config.yaml
n_layer: 14
n_head: 3
head_dim: 32
vocab_size: 2289
activation: "squared_relu"
rope_base: 21100.0
qk_norm: false
parallel_block: false
init_std_o: 0.0
init_std_down: 0.0
lr_head: 0.00639
train_tokens: 113200000
steps: 7730
dataset: "wikipedia_en"
Each number is 200 + 30 x the weight over its row's rms, rounded and kept within 0 to 999. Layers, rows and columns count from 0. The size before them is the row's rms in percent of the matrix's.

# layer 11 MLP down (transposed), 384x96, rms 0.0622, rows 39-75, columns 0-95
087,185,220,206,175,201,140,200,158,149,243,277,187,235,217,185,177,157,222,215,170,241,245,203,188,153,175,226,256,227,161,208,208,185,202,193,167,230,230,250,224,104,190,228,201,220,198,174,253,232,217,210,176,199,215,229,211,212,235,153,203,244,178,165,189,211,209,228,198,124,156,188,178,192,213,190,238,208,215,170,176,193,198,217,213,222,250,207,246,197,218,210,208,209,208,176,214
099,185,277,205,204,202,179,206,226,136,195,218,224,184,171,252,204,228,211,187,226,169,214,186,160,224,226,207,211,205,233,132,222,178,186,236,193,234,202,170,194,193,191,177,181,235,180,222,293,179,175,170,216,218,174,179,205,212,222,212,235,214,159,183,232,196,183,191,133,213,203,277,179,170,173,182,240,218,212,258,254,210,241,227,233,202,190,189,218,196,156,235,188,185,141,216,208
101,209,219,222,176,258,229,166,205,214,255,222,186,209,199,159,228,189,184,193,175,196,189,215,215,221,238,199,195,254,213,148,208,191,207,161,114,268,135,259,186,153,177,256,143,195,192,202,205,218,234,207,237,230,178,184,210,198,173,173,198,168,210,183,221,180,160,222,224,247,141,216,222,240,187,238,246,192,146,173,200,214,196,182,162,199,204,221,162,162,208,193,199,231,201,194,194
089,200,207,249,255,265,252,187,187,221,217,162,205,184,222,183,164,150,221,195,163,229,234,173,196,194,211,152,201,201,197,204,223,143,271,160,255,173,224,166,240,205,219,198,210,183,217,158,160,205,237,238,184,191,213,165,259,185,166,153,224,168,206,226,165,206,160,170,244,188,203,197,227,228,213,241,224,206,185,222,190,216,201,196,208,177,153,173,252,227,231,221,261,181,212,206,216
098,225,174,184,190,227,165,213,203,182,176,182,228,206,201,210,232,218,240,222,139,159,252,166,171,205,179,187,208,189,175,213,187,182,169,198,137,190,215,220,248,211,189,181,247,217,153,257,157,222,267,133,212,207,256,173,238,184,189,180,207,213,190,171,189,143,187,165,200,223,234,200,162,168,201,188,213,216,187,145,156,179,220,252,170,151,180,236,219,147,200,205,170,212,197,247,205
119,256,184,192,250,210,281,218,198,221,201,206,169,209,175,168,211,170,183,181,259,265,219,212,181,184,201,246,204,211,206,190,234,203,214,182,176,219,190,123,218,144,240,202,213,214,214,196,184,167,230,164,190,237,172,225,136,207,141,212,200,219,235,222,234,215,157,160,211,213,189,220,229,156,201,184,196,206,232,257,179,191,199,208,199,212,244,264,184,199,185,198,263,223,180,184,239
087,198,211,235,157,163,213,191,146,156,198,197,184,238,215,205,218,214,241,212,223,162,208,158,234,178,256,192,264,206,136,188,155,169,215,195,226,278,176,174,230,194,184,206,205,230,189,177,214,184,227,252,246,228,198,201,197,205,165,194,156,211,175,210,200,199,205,222,207,249,260,186,268,153,212,190,191,181,236,199,161,240,175,178,186,169,239,168,163,185,187,174,234,230,165,234,206
111,235,176,231,216,183,224,258,214,220,162,150,221,213,161,214,233,220,190,193,197,215,227,146,228,257,242,226,202,225,204,232,218,209,207,143,214,206,146,225,186,235,200,171,169,191,203,220,165,132,211,247,194,217,251,161,235,195,209,214,255,223,165,191,245,184,188,250,227,161,229,197,174,209,208,184,218,179,233,173,197,215,164,142,238,162,174,157,230,233,232,249,216,183,205,210,196
094,213,230,161,223,237,194,208,181,184,171,246,174,225,177,277,179,131,192,161,167,190,202,215,168,221,227,207,171,211,140,246,252,215,156,181,148,202,214,151,226,212,166,236,202,192,203,172,188,165,198,177,205,204,207,217,210,251,212,216,200,150,196,210,203,265,225,180,163,212,194,245,199,212,153,180,280,218,195,176,227,193,154,218,177,204,178,252,219,183,176,193,207,240,216,193,159
112,214,220,208,141,186,183,191,222,240,248,203,150,186,193,185,237,180,156,218,164,227,205,162,179,211,199,222,170,220,178,220,260,201,217,202,238,168,208,198,191,216,167,258,195,161,190,220,211,264,228,200,248,173,211,221,162,162,237,240,236,232,164,262,166,160,198,210,214,192,183,209,199,195,227,234,178,154,191,194,230,197,119,200,212,214,203,249,166,239,225,159,232,175,159,212,240
093,165,190,206,224,180,198,170,164,183,228,209,182,191,233,194,226,201,221,209,189,151,288,241,190,191,176,184,219,253,169,141,203,174,154,108,169,213,226,187,201,152,178,203,242,209,180,184,170,185,217,170,139,204,191,248,203,174,204,208,171,216,213,208,252,196,195,153,242,212,154,251,178,126,221,199,209,191,202,201,189,211,163,199,174,240,184,187,208,152,224,200,221,165,222,224,218
098,192,205,222,222,173,173,203,195,238,206,234,215,255,236,185,244,213,113,184,214,169,153,151,189,220,214,250,176,200,243,187,245,201,286,196,164,141,207,212,185,183,219,178,211,233,257,213,193,197,192,193,164,225,214,199,171,221,209,200,195,176,192,204,225,179,201,169,181,204,266,193,187,160,184,206,244,237,232,162,175,231,162,174,194,214,228,221,219,220,144,248,202,244,205,245,219
114,243,204,210,213,218,175,222,222,221,179,231,214,174,168,217,212,174,221,245,214,200,253,169,168,143,247,224,270,194,167,147,189,211,200,246,182,247,185,173,212,189,216,214,232,259,185,257,232,195,180,207,188,222,212,167,211,194,197,215,223,218,217,186,176,216,215,184,249,194,230,134,234,266,170,200,166,229,168,206,144,205,197,251,239,204,175,198,201,265,165,238,172,212,188,203,233
099,274,184,247,166,205,194,197,209,206,167,207,203,212,201,209,180,157,234,122,185,207,192,202,213,135,203,158,159,210,179,202,194,242,222,174,285,198,251,221,226,167,203,165,193,175,268,236,244,228,187,199,243,189,229,199,196,206,176,166,237,197,190,151,179,157,214,189,171,215,192,180,188,204,183,227,255,212,184,265,222,216,154,192,180,229,172,203,162,235,193,200,170,178,237,205,204
097,159,219,127,153,213,137,243,210,186,245,196,162,212,204,165,229,191,183,233,194,166,157,212,204,165,199,149,156,216,177,222,186,190,199,178,176,179,196,214,194,212,136,175,209,237,215,164,185,169,214,193,193,225,219,221,148,206,184,207,272,139,185,188,247,190,186,159,237,207,198,202,219,250,129,232,227,163,188,199,233,186,147,209,198,163,210,186,178,208,144,229,178,190,204,212,193
095,205,151,198,179,209,158,247,189,243,187,209,175,183,224,201,129,198,156,221,182,152,224,169,199,223,173,198,187,220,202,177,168,229,203,203,216,179,230,216,198,205,202,238,194,219,236,201,182,206,206,222,247,193,240,254,196,185,186,239,218,202,198,202,207,225,147,246,209,159,231,220,194,228,208,183,170,191,228,283,223,196,224,270,97,214,214,234,213,228,147,177,198,261,185,196,207
083,192,161,182,235,204,172,160,176,238,235,217,208,154,221,190,220,243,222,206,221,105,204,222,175,248,214,204,178,225,184,278,262,172,161,177,242,223,215,193,216,233,242,194,156,241,141,216,181,202,217,172,178,225,182,211,213,224,220,159,197,215,201,177,227,185,213,186,206,199,168,181,139,207,161,255,219,216,197,227,204,217,174,224,218,265,170,189,232,180,175,212,235,224,170,204,222
092,211,176,177,202,197,206,206,250,169,197,217,189,229,169,213,218,196,184,228,198,216,225,149,196,219,181,146,173,193,176,138,213,231,198,178,192,239,206,200,241,180,190,173,185,238,216,215,251,220,210,229,273,178,190,131,187,219,207,201,246,255,143,205,226,176,193,186,306,173,172,222,180,254,205,180,212,195,230,253,228,207,218,211,214,152,186,257,210,227,196,174,212,217,216,207,241
103,196,145,231,212,189,211,222,241,198,223,280,221,181,166,174,178,210,204,182,181,198,214,208,241,217,199,147,181,229,154,218,173,184,230,226,208,182,199,182,213,219,203,166,183,256,205,279,238,196,190,234,217,200,168,164,174,181,181,188,265,167,166,246,158,168,188,243,156,190,221,179,188,218,205,232,223,222,215,146,174,201,140,204,173,185,211,179,223,160,209,283,175,184,233,202,209
108,133,189,177,236,235,191,216,177,161,179,186,204,187,192,153,173,246,240,198,209,215,145,262,194,184,209,171,205,182,161,200,198,160,199,191,242,211,201,180,225,171,193,156,180,191,219,242,180,149,245,206,205,243,208,202,206,185,192,205,236,177,220,141,160,179,210,221,207,173,227,205,198,249,265,259,161,142,251,215,147,221,181,186,183,211,172,155,228,187,188,215,202,270,196,183,199
092,141,267,255,205,200,229,206,169,240,235,158,174,195,177,185,146,188,192,239,157,221,200,180,211,172,198,148,164,194,213,243,135,232,257,208,227,245,229,211,234,202,197,209,221,205,159,294,225,208,184,226,185,207,151,218,168,213,221,231,176,171,150,206,204,188,193,209,227,211,214,219,209,220,230,181,174,205,234,221,178,169,227,178,204,170,210,244,218,192,202,151,197,175,203,252,211
086,211,258,231,173,169,206,253,194,206,192,187,221,251,242,156,170,195,201,193,219,228,221,234,229,201,216,260,243,214,168,129,167,187,247,185,164,221,190,189,186,162,221,208,207,176,248,259,184,186,148,201,199,179,234,262,235,189,185,196,176,181,228,186,196,234,192,174,197,217,228,198,226,265,182,196,198,194,152,192,183,210,187,188,156,209,255,240,179,230,174,189,159,161,252,232,223
109,193,203,245,208,186,213,146,232,235,267,171,185,173,211,230,180,219,189,165,197,230,209,157,220,201,173,212,209,172,227,210,210,251,186,171,242,191,193,156,191,214,228,201,170,207,202,200,227,198,223,176,136,194,195,162,195,138,203,196,232,185,173,148,265,178,162,190,212,188,190,162,192,226,238,156,231,217,220,219,193,138,179,221,278,160,184,244,206,191,157,214,259,165,210,243,192
090,198,170,170,256,236,162,224,154,184,168,206,195,251,145,213,198,201,212,203,175,225,194,196,192,196,195,193,217,182,241,272,176,199,238,174,232,227,165,235,170,191,149,231,184,204,199,223,180,230,185,209,166,170,224,216,218,107,196,169,157,240,208,211,200,161,209,236,222,203,209,216,228,244,234,176,170,203,235,230,147,192,236,208,193,253,214,268,246,200,221,206,222,247,206,169,202
095,226,167,229,185,161,213,169,221,253,161,217,214,251,240,181,171,201,230,159,202,206,232,186,246,219,210,143,161,248,209,140,171,196,214,167,208,176,209,174,200,209,229,199,204,237,207,155,204,228,196,174,206,220,226,239,152,178,229,214,265,190,302,209,214,177,141,180,210,172,228,202,153,181,158,178,197,192,228,212,179,213,172,217,194,181,208,146,195,182,208,169,217,236,218,208,243
095,189,207,157,204,171,256,187,195,227,202,206,190,213,205,263,200,177,173,238,156,162,234,206,184,230,244,197,160,206,242,193,230,192,219,233,234,190,256,237,227,177,233,197,202,165,222,209,247,116,201,188,199,226,228,252,256,268,193,190,223,195,213,197,170,212,187,197,137,208,195,179,193,176,177,200,185,154,235,232,206,191,210,214,171,147,223,267,219,184,208,202,148,178,194,156,183
115,154,215,226,187,174,160,179,251,172,196,216,178,213,241,162,215,241,162,197,227,226,233,171,198,216,142,166,154,192,245,194,196,224,175,195,229,182,241,198,189,220,208,206,193,202,160,244,177,154,197,108,201,167,263,193,173,190,189,175,172,243,176,181,234,209,143,182,230,197,173,248,200,225,146,223,164,223,215,207,187,173,232,192,204,216,186,214,206,203,242,212,260,195,132,205,204
095,241,242,244,185,182,208,208,216,179,205,170,176,189,193,194,164,249,171,169,205,268,175,235,208,186,226,218,246,206,177,179,214,228,226,153,184,282,195,208,172,269,159,204,171,229,188,190,213,212,190,184,205,244,242,195,159,211,261,176,202,210,245,220,207,190,259,138,190,185,178,196,191,213,183,196,193,208,204,251,171,185,236,232,181,256,166,218,186,186,235,207,227,277,211,199,209
099,243,218,213,209,199,272,224,170,215,233,214,215,194,207,165,229,190,227,206,124,183,188,203,194,185,177,195,154,226,164,231,186,202,150,162,179,185,191,215,220,228,238,176,183,243,178,172,182,252,133,186,231,187,167,156,201,233,224,221,214,223,174,189,194,180,206,172,215,145,224,175,199,188,125,159,233,237,130,189,163,181,198,169,219,204,211,205,195,216,193,200,218,291,201,196,194
107,189,226,218,220,200,187,142,178,193,192,198,141,254,233,235,271,172,206,220,185,242,215,168,212,193,183,212,225,199,241,178,177,148,184,203,208,177,184,218,128,167,252,204,253,157,201,212,187,180,143,176,245,189,199,175,233,200,178,225,245,216,248,204,140,243,256,160,203,220,232,201,197,197,208,123,180,208,197,227,193,189,226,221,216,176,194,231,179,221,188,214,211,149,217,197,220
093,208,212,157,205,208,207,173,209,144,161,240,129,200,190,178,168,212,204,260,199,235,182,240,195,178,202,180,152,201,243,187,205,206,230,187,186,231,196,144,238,255,177,279,214,202,206,213,188,217,215,166,176,178,230,219,203,192,206,204,186,206,175,204,166,235,189,251,274,210,197,157,231,172,190,165,179,180,232,208,235,200,236,179,155,204,189,267,191,242,216,198,188,131,159,213,211
101,185,206,171,188,185,205,194,189,218,252,227,200,169,185,217,231,204,217,211,187,232,208,200,236,252,179,169,193,148,233,154,189,225,243,198,190,232,179,179,134,201,218,187,190,196,175,203,200,202,209,127,199,149,223,201,229,246,257,160,238,181,223,169,250,239,221,183,109,184,193,232,174,167,218,194,228,230,210,171,187,176,230,187,255,211,196,164,232,173,128,236,223,233,214,217,205
099,204,187,205,238,218,216,148,225,194,222,192,214,144,213,227,214,207,154,173,150,179,193,133,235,221,133,206,213,166,238,159,215,143,225,238,156,207,194,223,232,203,165,181,205,242,210,199,269,220,180,198,250,170,173,180,210,208,224,156,203,224,197,205,235,159,154,189,151,194,205,267,198,181,206,235,170,174,204,175,215,150,174,189,172,212,232,193,179,191,195,196,164,191,237,143,229
088,168,233,172,177,175,126,179,228,215,217,163,122,221,226,196,245,235,133,195,211,170,224,212,188,139,177,205,217,173,216,215,234,187,174,240,196,247,208,179,167,217,173,188,199,208,172,219,201,234,196,141,165,203,232,252,198,177,199,175,194,237,218,218,134,163,211,169,158,238,158,227,184,175,187,202,179,194,162,171,197,191,191,210,242,225,190,217,218,189,186,220,242,250,191,218,258
085,262,251,223,168,209,223,238,222,185,193,206,230,159,244,151,213,190,192,209,227,252,201,223,194,200,206,188,246,208,170,156,250,217,252,116,241,236,197,183,239,202,213,206,194,192,247,170,223,222,211,186,223,244,187,171,243,257,179,206,210,197,165,193,212,161,221,212,248,198,230,199,188,198,203,226,230,269,254,184,182,224,246,168,176,191,220,216,199,206,212,160,209,237,148,214,198
115,165,197,218,164,238,133,238,298,156,198,235,191,178,206,250,177,169,237,153,191,201,188,242,201,210,229,184,204,215,190,181,160,158,220,197,181,194,244,168,216,185,223,203,210,186,181,205,228,193,205,174,205,217,183,221,206,211,237,175,266,165,226,191,207,162,128,228,216,162,190,173,132,228,255,218,161,193,216,183,191,228,197,226,207,228,220,192,230,149,223,183,189,235,201,244,185
101,206,179,177,209,141,185,190,176,288,262,210,200,258,194,197,168,172,206,160,231,279,235,207,218,170,181,181,209,175,164,197,174,226,250,193,196,265,197,224,182,188,218,227,221,174,196,234,179,172,210,263,183,242,199,209,198,156,137,179,184,225,184,199,160,163,209,187,259,168,222,176,197,196,199,185,161,182,181,167,165,227,186,226,218,230,162,197,208,168,181,224,176,233,214,226,215
# layer 11 MLP up, 384x96, rms 0.13, rows 40-75, columns 0-95
095,201,188,244,175,209,209,180,124,252,201,175,185,212,197,181,239,183,176,210,229,178,171,205,203,191,157,199,192,192,150,209,229,166,232,242,190,168,224,258,200,194,204,204,204,156,171,164,209,148,189,202,223,169,176,187,125,203,183,179,208,233,206,238,175,196,158,161,189,290,217,229,206,213,194,174,175,232,208,186,202,211,192,208,230,247,231,126,210,206,242,222,205,210,174,263,146
105,231,196,224,213,217,174,144,269,246,211,203,207,209,175,247,223,183,242,190,177,221,210,249,195,208,172,200,189,252,222,151,216,219,245,191,204,240,149,182,217,208,168,196,248,202,165,202,254,210,215,259,235,213,172,235,217,192,191,185,205,232,180,225,200,159,244,191,186,237,162,222,217,223,228,123,258,170,161,152,207,212,169,226,198,198,169,201,233,178,141,222,163,195,198,195,212
087,156,158,173,192,152,139,170,212,179,189,172,205,221,202,223,183,214,206,222,198,185,199,204,176,259,255,224,237,209,205,194,182,218,229,180,178,207,187,254,290,223,234,128,174,219,265,235,215,171,174,229,183,220,181,235,181,211,230,222,225,201,194,166,229,148,220,198,174,222,194,228,242,198,149,187,205,216,205,207,218,205,179,278,212,171,188,226,146,222,213,230,193,171,204,168,229
099,188,166,218,211,177,187,196,197,194,247,138,187,218,245,190,110,257,218,197,227,203,185,170,229,195,222,183,198,160,246,211,163,136,193,179,223,217,163,221,252,252,223,201,212,220,187,251,191,200,169,253,180,190,205,240,209,191,188,174,211,194,212,159,177,214,188,205,213,213,188,197,204,209,216,138,241,163,251,190,191,200,172,242,158,216,253,190,215,215,189,223,214,223,195,175,289
109,208,227,161,260,207,156,283,230,191,185,192,170,239,224,171,141,204,206,202,174,208,185,235,203,207,221,189,228,185,206,176,239,194,208,186,181,278,256,150,222,132,232,210,267,207,236,240,240,160,190,201,220,213,259,200,243,174,191,159,176,198,181,225,232,209,171,188,235,194,185,195,220,193,242,170,198,183,201,176,207,197,244,174,167,196,202,202,176,215,203,198,247,210,165,169,164
084,219,231,208,180,212,171,223,166,241,241,175,212,241,209,191,204,213,180,215,159,234,214,226,157,253,206,210,164,260,182,231,211,203,153,210,171,138,218,305,157,187,245,203,173,208,211,216,237,207,176,183,138,136,215,163,173,195,211,193,237,237,191,184,201,217,231,218,185,151,174,218,183,180,226,154,214,192,184,224,230,182,201,212,157,217,196,192,241,212,194,183,192,221,261,197,161
112,230,202,211,156,236,226,181,180,208,189,237,161,179,174,194,158,177,300,213,230,218,198,265,222,170,189,215,238,125,228,235,191,228,193,191,230,209,255,204,200,183,193,209,215,199,194,176,234,178,215,261,221,215,212,238,182,210,174,191,165,189,227,236,178,222,206,239,177,177,185,164,206,202,156,195,195,209,235,218,201,242,188,191,216,172,254,135,230,237,182,155,189,272,207,210,214
093,210,222,191,208,196,149,189,169,221,203,125,135,249,215,212,226,183,172,196,212,155,247,244,217,202,177,154,201,206,198,233,191,192,187,220,148,223,183,192,167,173,207,173,210,187,196,183,224,191,177,204,144,212,232,184,192,235,225,200,136,217,147,248,173,171,197,250,170,202,201,180,221,173,192,209,124,180,164,191,158,149,230,135,166,195,200,204,236,158,240,187,224,222,213,229,186
109,173,217,162,184,181,243,206,184,165,197,203,168,215,165,155,197,277,186,241,249,220,226,245,209,182,198,245,191,236,205,188,191,239,154,203,161,215,259,195,231,206,229,204,205,210,261,202,162,160,185,252,189,165,178,202,205,203,229,187,197,182,205,155,204,198,198,203,245,203,189,235,196,207,197,236,234,251,234,231,169,170,186,171,187,181,191,154,233,179,187,215,261,276,224,239,156
092,212,180,225,192,182,199,180,216,155,187,254,261,167,183,218,222,184,221,172,246,193,188,184,246,231,201,158,143,209,145,236,180,184,201,233,235,169,258,234,201,253,166,174,167,202,210,205,219,210,176,196,250,176,146,220,211,227,222,175,202,176,208,200,210,181,263,174,208,212,213,210,210,251,253,150,168,238,221,206,185,203,204,244,211,176,214,111,198,202,197,236,194,240,165,209,177
095,216,230,200,168,265,195,189,210,195,208,188,204,238,159,236,139,239,247,146,184,225,163,196,158,213,229,134,199,208,186,255,213,198,168,220,216,221,219,185,239,229,225,154,217,187,171,142,243,191,180,193,222,198,227,223,164,201,190,204,209,204,159,141,172,188,201,271,163,204,169,167,186,212,251,205,201,168,187,181,192,215,253,190,253,227,234,158,207,240,173,153,219,193,211,196,192
110,196,158,153,187,186,214,221,218,182,183,176,224,235,194,207,205,192,212,222,189,228,256,170,222,240,255,188,213,165,178,169,210,235,194,222,216,227,179,150,171,242,212,237,228,213,202,237,204,169,147,189,207,198,200,145,217,202,194,151,267,227,242,236,242,185,179,210,168,183,201,172,224,183,205,215,199,177,92,186,168,182,180,193,160,150,187,148,204,266,205,163,220,212,207,227,201
098,252,208,191,177,225,157,196,203,192,233,189,178,246,181,242,237,161,208,167,187,241,189,202,155,203,210,166,161,219,154,212,224,173,186,195,189,225,217,173,183,190,176,274,243,171,207,244,195,172,176,169,229,177,192,169,204,211,184,129,272,170,193,211,187,185,219,166,203,220,191,220,226,249,146,158,212,192,145,228,170,185,150,206,192,266,201,252,189,216,171,219,188,215,162,216,233
091,206,196,207,215,185,270,181,192,181,198,212,212,189,181,271,187,205,203,197,164,182,223,219,189,157,191,201,275,212,208,212,167,229,254,164,177,183,201,208,237,266,221,249,196,133,207,201,245,199,205,205,229,201,195,182,198,210,201,170,207,269,173,152,201,198,263,243,162,158,209,233,200,197,202,174,182,225,199,134,164,190,217,186,222,249,213,167,225,180,220,183,259,185,161,158,179
097,210,181,174,166,180,190,214,174,214,185,193,176,167,168,230,151,201,247,258,218,195,158,206,184,209,140,193,202,168,203,147,207,181,179,156,205,170,169,278,185,234,213,183,200,230,205,217,216,179,187,191,181,225,161,151,222,215,185,189,227,185,152,222,188,196,190,175,185,215,177,228,184,129,180,119,185,179,213,217,239,236,191,210,206,182,264,167,174,274,248,187,184,204,219,225,158
092,130,123,247,175,231,143,217,187,221,226,202,192,182,218,233,168,187,228,204,248,185,242,228,177,158,240,163,191,175,195,203,217,192,184,153,239,161,172,286,213,218,200,213,207,253,219,198,163,168,203,275,218,206,175,198,220,244,223,204,222,214,227,194,220,234,196,217,189,158,194,196,180,193,153,179,208,216,215,237,220,191,198,215,187,173,230,229,221,167,154,144,215,223,192,208,231
096,178,192,153,190,226,188,158,230,211,179,228,167,150,206,192,163,219,184,242,246,210,190,211,189,158,187,212,202,248,167,131,221,179,220,183,171,238,245,171,223,236,187,216,200,178,148,207,152,157,203,202,168,196,226,227,198,235,201,137,185,199,226,193,152,202,288,212,191,231,226,160,205,221,195,204,220,219,182,258,220,199,210,159,217,198,242,250,205,242,191,253,184,192,193,155,167
099,225,220,234,222,269,189,220,183,159,191,228,242,193,192,237,196,227,221,177,201,182,233,228,229,191,201,274,190,209,226,143,190,200,150,204,174,217,241,205,185,255,188,236,172,187,233,174,199,220,183,205,181,215,209,182,174,173,222,218,199,166,182,233,234,188,247,222,221,222,186,218,248,225,244,137,213,265,207,232,210,238,214,267,227,176,145,161,181,185,249,225,193,217,248,201,173
101,246,213,205,168,243,194,149,198,255,205,237,220,201,137,191,224,234,280,201,259,245,250,199,206,177,193,222,172,241,218,250,220,193,196,223,205,222,214,241,199,223,194,196,226,218,198,219,205,213,185,200,144,198,166,218,160,190,202,207,219,230,172,191,145,207,227,203,225,198,177,170,183,126,201,163,248,248,214,248,164,231,201,191,161,173,225,214,237,226,191,186,156,203,226,243,174
103,194,114,223,194,174,193,234,179,244,235,199,166,231,206,148,182,184,205,194,227,190,178,175,167,218,171,216,179,217,130,221,247,173,156,185,208,194,198,163,293,270,229,193,204,145,201,193,183,221,138,217,168,176,203,178,198,250,190,206,196,176,163,194,211,169,216,271,218,218,179,219,200,181,204,191,254,159,203,152,220,202,214,163,228,181,182,180,200,231,190,203,177,208,212,181,200
088,189,178,271,202,236,215,196,220,235,218,224,198,159,193,185,235,166,192,223,134,231,226,217,116,213,237,183,191,176,238,218,178,217,232,197,218,183,258,175,187,239,191,220,194,186,222,221,187,175,113,216,156,202,165,156,188,254,209,203,218,160,220,170,153,182,181,216,242,215,178,164,157,207,195,194,201,182,134,232,189,238,226,206,225,218,231,226,162,180,221,210,224,204,186,187,162
112,134,191,189,197,199,222,199,168,178,230,210,214,186,194,183,198,201,245,186,233,193,245,182,197,231,161,205,174,226,238,187,190,205,163,243,198,205,161,253,179,182,129,203,241,164,132,199,252,179,216,139,183,191,215,197,188,195,159,181,158,202,181,244,178,182,267,239,225,203,216,252,246,181,187,247,196,138,236,173,182,163,213,208,174,200,252,190,184,231,181,223,170,225,228,221,212
092,222,216,202,180,176,114,132,158,224,220,250,182,237,140,204,229,172,227,207,211,216,204,220,195,200,198,184,173,178,235,184,243,162,197,205,215,140,193,237,169,208,243,206,166,225,239,156,208,219,175,194,193,160,165,141,209,161,192,191,213,106,224,202,221,232,194,213,192,203,161,192,243,182,152,213,230,240,161,170,214,198,194,197,204,217,253,210,209,205,194,201,203,158,199,167,166
105,184,184,224,174,203,208,130,215,193,208,161,208,231,191,200,238,213,240,202,243,232,241,162,151,198,136,193,202,231,220,226,203,226,210,199,163,194,134,180,215,222,186,186,282,211,153,219,181,217,202,211,218,174,214,210,174,225,224,204,208,202,229,225,213,266,236,191,222,132,193,207,186,211,184,240,213,186,155,162,177,148,183,204,242,230,165,163,243,218,233,169,203,268,196,190,231
098,195,226,150,224,198,202,194,186,217,195,163,162,149,184,237,238,208,233,155,260,175,199,220,150,202,183,192,186,175,189,202,242,173,190,243,214,233,202,212,180,233,207,249,236,227,146,222,173,232,232,167,192,95,219,195,150,180,214,202,184,171,192,209,240,216,253,234,219,198,151,214,155,181,194,208,184,217,186,246,220,172,210,140,184,164,173,207,160,165,170,167,201,216,224,183,207
105,160,176,153,200,226,230,195,259,227,196,218,205,182,204,235,217,238,201,201,236,196,170,257,142,167,186,197,204,224,218,178,222,198,225,222,199,203,184,178,188,183,182,200,261,211,180,167,191,195,250,200,132,212,181,119,193,193,168,199,177,209,202,202,239,214,204,186,201,258,172,195,173,177,140,219,147,196,189,236,184,156,134,185,223,254,200,205,216,225,188,181,184,281,220,241,220
104,191,160,196,210,218,208,173,248,218,139,238,172,198,247,248,220,162,224,175,217,208,189,210,227,216,177,221,176,187,206,151,210,216,214,165,212,248,208,204,216,196,196,200,245,180,180,174,214,191,195,192,152,177,243,208,184,167,144,241,176,155,233,204,254,246,154,207,156,240,256,168,231,169,173,154,197,209,246,122,222,204,221,199,202,180,182,196,156,212,139,186,179,187,157,187,193
094,210,219,208,190,249,214,190,191,214,159,230,228,181,194,196,227,228,117,177,209,212,217,219,186,230,223,214,181,213,188,235,185,228,193,215,212,205,198,200,203,231,187,184,236,189,167,168,209,181,196,267,204,278,228,202,323,198,160,151,202,187,245,180,235,193,171,257,185,191,215,194,157,181,205,215,195,286,186,234,229,224,192,187,187,193,226,185,227,238,217,186,218,161,202,198,237
101,205,170,166,195,206,217,225,180,183,186,237,204,225,215,177,192,200,212,179,264,194,228,220,209,172,230,267,188,200,219,201,217,159,221,231,221,235,180,204,190,160,175,208,190,176,190,161,246,241,232,175,205,153,177,157,181,224,189,203,188,216,200,171,201,203,209,169,212,220,161,202,201,208,170,157,275,209,216,247,183,227,196,178,274,154,235,140,280,170,220,208,217,185,124,246,191
090,186,210,214,210,188,214,202,153,187,200,183,206,185,183,221,207,158,200,185,190,179,174,220,198,185,221,255,248,212,246,158,195,138,203,191,238,249,190,249,211,244,205,142,250,145,130,190,205,196,175,262,196,200,158,237,190,207,202,153,195,201,191,198,251,163,226,212,217,184,211,143,180,234,150,219,234,215,200,264,180,199,225,188,241,157,165,196,178,201,219,216,240,179,218,142,190
099,175,170,221,154,241,155,194,221,171,204,217,200,226,178,220,185,188,158,234,231,240,249,191,217,142,199,240,205,243,226,231,218,246,187,197,207,169,244,281,185,214,152,223,191,125,181,188,165,192,149,215,216,226,241,216,153,186,180,162,176,202,200,220,170,211,201,279,195,211,268,174,196,171,229,198,221,188,238,228,222,220,203,195,185,211,208,202,177,245,214,206,228,163,195,171,191
096,180,201,169,193,225,175,203,146,209,193,196,232,191,215,206,267,185,212,185,230,184,226,208,203,196,218,237,227,142,196,154,166,173,232,204,197,236,166,212,195,143,199,195,152,77,165,178,186,170,221,222,203,202,219,164,198,186,173,195,192,167,180,204,228,193,150,230,195,168,232,226,203,193,164,226,259,216,240,196,182,233,218,202,228,206,224,169,157,210,163,249,163,243,248,196,181
081,136,204,201,226,187,207,171,169,191,236,191,234,203,192,206,156,196,233,188,197,177,175,235,255,158,191,195,186,177,206,256,198,160,215,128,192,239,230,255,219,201,189,181,220,195,213,178,196,132,179,142,198,238,196,189,161,240,258,181,181,193,228,207,177,210,214,236,173,189,168,216,185,232,259,176,204,209,157,153,191,211,223,143,146,171,241,184,190,180,213,164,169,210,233,220,156
093,192,157,187,165,224,226,176,236,184,224,217,185,143,197,178,225,223,235,182,203,188,202,192,204,198,244,216,199,165,220,203,236,157,236,144,238,173,202,224,195,239,247,206,181,206,187,197,207,220,185,198,190,191,249,253,189,224,203,179,204,230,188,284,223,234,168,211,222,216,225,241,247,239,205,128,256,204,190,162,174,180,177,163,243,200,198,167,202,207,107,193,177,204,150,170,187
120,185,161,250,176,264,167,191,191,168,197,161,208,200,257,237,188,196,241,177,144,231,183,123,188,210,225,162,163,238,205,255,183,212,153,208,150,221,201,202,216,216,188,204,156,172,187,260,222,192,193,194,195,213,187,212,155,214,205,209,195,236,175,206,231,155,290,189,191,209,173,225,172,183,182,222,155,182,202,230,176,185,215,234,184,225,180,222,197,207,192,170,193,169,152,245,165
104,189,192,152,227,225,166,259,128,184,151,155,196,174,217,200,233,221,182,214,189,168,213,166,205,158,188,176,235,120,216,214,197,175,184,193,230,176,210,253,210,220,134,181,174,189,221,233,255,192,155,207,225,196,198,251,244,216,193,223,183,213,197,188,195,213,215,146,157,194,202,214,219,242,194,214,211,163,200,188,175,204,230,239,121,177,198,210,150,214,215,204,149,202,207,232,166